Each number is 500 + 25 x the weight over its row's rms, rounded and kept within 0 to 999. Layers, rows and columns count from 0. Numbers have three digits each. The size before them is the row's rms in percent of the matrix's.

# layer 3 MLP down (transposed), 1536x512, rms 0.0847, rows 907-917, columns 384-511
075:477449543516535483450482512522509492486518475517505486521472530497488539538503528507455537493493469504509542478467519470523446493472478528507476515511483520483509465473483513477482507521510518469555523501442475494522490504487475501503561478500529494489472527495458553485482513460480544496514515488487514487515494489512505470484489541528490500508477442498537530504468474474480481512477
105:430562535467479494452498474519480504498489492469470488525490471487521515499477526496520517457504511515503509501451533480497544497512515528491504528516499506508509478503462487537472498498461516528540483474492502497475502471529515504518477506511493495461518516483484534492497459488463522490561554483449493479468483537493533537488535472483548467508504473468528497480519440495492494517485
108:481487477517518551480476475487512507506492521455532499515486530466513527478505463453515503491557468498532490527514497476537489485517535491493516527448500509499493487522518485486513489495528493513513479424551482505514494517488543482479533520514519522543548481501464514523467484536481515527496490495522551505478493502511513518558504458461534516476513495476486488483540540450504517472519
078:497514509496571456507473524528490474484508471497503490523519535488484549489479463558513507522535503520475491472485491526515477485529472555501463507484523465477474509503495519465487504539506487465578567510528496492472524502528495525521492515477538463469481503469494572496472494523468469482512527461485488481528470506500519485544521511507494484500529490507551501475481477489515468544461
099:484503527468510478433465482488502532505506476492477530507514484482476531486528451507515501492522469516454526511520491547508503408496513472487505479509449515486537525505480494520475499485509448509476489518532517528562498508483465528499508470523486459441524498480465439504496470476463476519508519460497499502507515492531496514474527477508490521538539490443533529528524475539486505504525
100:524480486481470517484498464510515489446482488445470502508504526476504507507490518421500478513462503486515497475474509502437497446515509521496491498495515491488541489491531545484507491493545510456455468541510497499536478461472527494507503509459468500502471515481487512438454508503493523455533491504470473497537515487459541473505480489525511485475519529444524481484500473567514481523550
096:512540527519497493506539536448510530503485498474466488466519514496491482504492477497474489510498480507479526478497491510488528515500498519502490483452458494490475489472484479525483474516511490515522511535514514485494500475447522523448496504477533521513481513479503464486504480541460486504461510516490530482487509460534493535476499518466498486521505499502512472543488528498503471507482
098:520534527522517503508468479475495511544523500487540499488490486499528503509492535496484466533504497486547493528499497512488433492504454517496469470511504466502507516510510478514536468544513497456449533457507530485569454473472537489499476565521492480504512508507477443497490506440516507482449507542485547474489491487534487495506490462520489495503531498521488457521479478508469515492502
094:494479486515496489480503474500497480501532496512491518552485483505481519464508431525465480494549489516469488526491494513521500484507448547518503490489509512524466494516513504515515514507500448485481462509511500534515435510505459495529484539468485528520503530470517485478468492497531482485503513524485517519514524457503497483497475504485525554444477548467532506452485512520502503553485
104:464485540499443524506477548481517448481555524518443497471473456494479520471501534482523530508497508494506488523478439562509494523471508486521487514454456503484526473520467525488483509496516533472454546505471521512446512469531517470455522464524491500458473481473478461528503506505513540534529489507525516506538508492507526463513432466500513523476507495520506504506486503501490526485515
085:503466493435505518465499488508492505531540496473526518525468539497530494512500480457489473474496525516494514487480513492547465476488515488534486491506509454460484524485535505476523515480457539531523513518500498502522495473522485468537494493501534473471474482506488530526508518493518513480446469510467444452489491463506503475471510481558467529504477436464523526530497493523500503579504
# layer 3 MLP up, 1536x512, rms 0.075, rows 908-918, columns 384-511
101:552517473514515500490484466520543451494480484525488470460480476468555497489496476453515519487465511527500443500485528533511503508516491503503473468486484491482498484531501517471543470538465466519482510508494513510464505503493470505521509500552460492531490542489465476489494497515526482503508550460480492491517480511456459522477491498445476543525484516457461462521496540472483513515536
108:511494469488476519503479522486525515485496440496480499485454468497550450489482503487509481511520492476470491499485515483533445527510544513542501461487492532524529491514512521469471514503488513516506481487495493475510473469492511473519541513443454474518500535489500457493527503524488525508516555515483489466496541484514470510498493524501499545496499494478479505509489490512435491499512
082:477527498506519498480488484472536466525509513485476445524562473518493502516478513492537512463492526486487497507551502514540521540469471519487558493521549473541484508488493466502511477494497512548490434506422516512539487477543468508539506498523450512490490476486508487517486471522472566526494485572485533484494496491520482496496503471442492490508540554460517485509537527528506555494497
100:489517501486467492527487480537490484527506494458513527517487513525467479463463535530455521501488502479506477507475500515517510559519527502466493531512451499502512479499483494480484507486493478530552468479491500479453452469506494479482510524509485523468488481531498482497531500540507532486547507530519514471483485505498500532521501517507447504504454490501516517530496514482516513463485
106:534539487451541529500451474514493517445505498507483487467468516474517447470524512468479530454475465489467510496519492531516486501475495497444489485513492524494506495442521535491480484505491481508518481552488498515498517449506503478440475475500507517479516512469505524512496527533508524456491520488442483473468484510542485508507514516507511506529483539485478488533519524479486504468489
093:509490530479486477517532501476445489518472489510561549497503446488469545523472538533483496505527521483470505489494471481530495512470502500504493489483503500476507504457508422505547465523536478487480478500520508495514562453488559517495518484450510481483501522524510479542500496496494509497537442545522533524491498499525504539516510512501439509485484460487538503508497471458461536507389
091:480504530524501538522473512537485509517507509495463515464453503476522511518516495489476479494496466524475501496498479509495483469476539518529475498501481509507508528477475541513461528505470529505559491534489543453492505454462474483526483484451481521530461486514461489512494514455537507503478520499512495517541496448477542487422494465514484532505503501474457492535474503457447518523514
098:481490508531466505540520494536531497538506487536500541520528471496471476478529502513519524485476520471520522496506468501522541511545498498502491465462469514472520516475465495497500510489496525464480487526494512500522494470480491437503501486546486497462484493543509499498505501536502494455523448465509463477460551514470484536477530488469470504509472472499520503458477527529489514497479
103:477521524470473509486495523498535534497478491472488511530486504467492533528517538504492531502469521517509492493547490534500498509481465487500543517516507505492486487523504541564526486538451458496548473481522506493496492543458495522543547500500534476498482464469488498482471471505467489553530491515512494506473521426476498506514475545474467480483503489475513525511525512482456469484472
088:501458473557479528506504501528448470500507528418521496456462498505474437521480565474478478511499516454536519526520494503476508508476531502501458546506466452526563532496492446509486493480459538515443501482527523502542505551497492486496523496530501488492486505502512476500487523504472538518508477516487479499507548536492482507494528474467542518517454477520506483487518457483472472484531
106:474459481475470503478497533461474486525564479485523521452476543540484513529497520500521466486521485496510533498487468496514506515435488556506538476513504486516495476529500510478500504531504501483486569483480480476520511478500484483548522498493486510523501447508538496520519528519477512490503514492453486501491519503505475477507506557543493513538465511529485499501501483524464482512481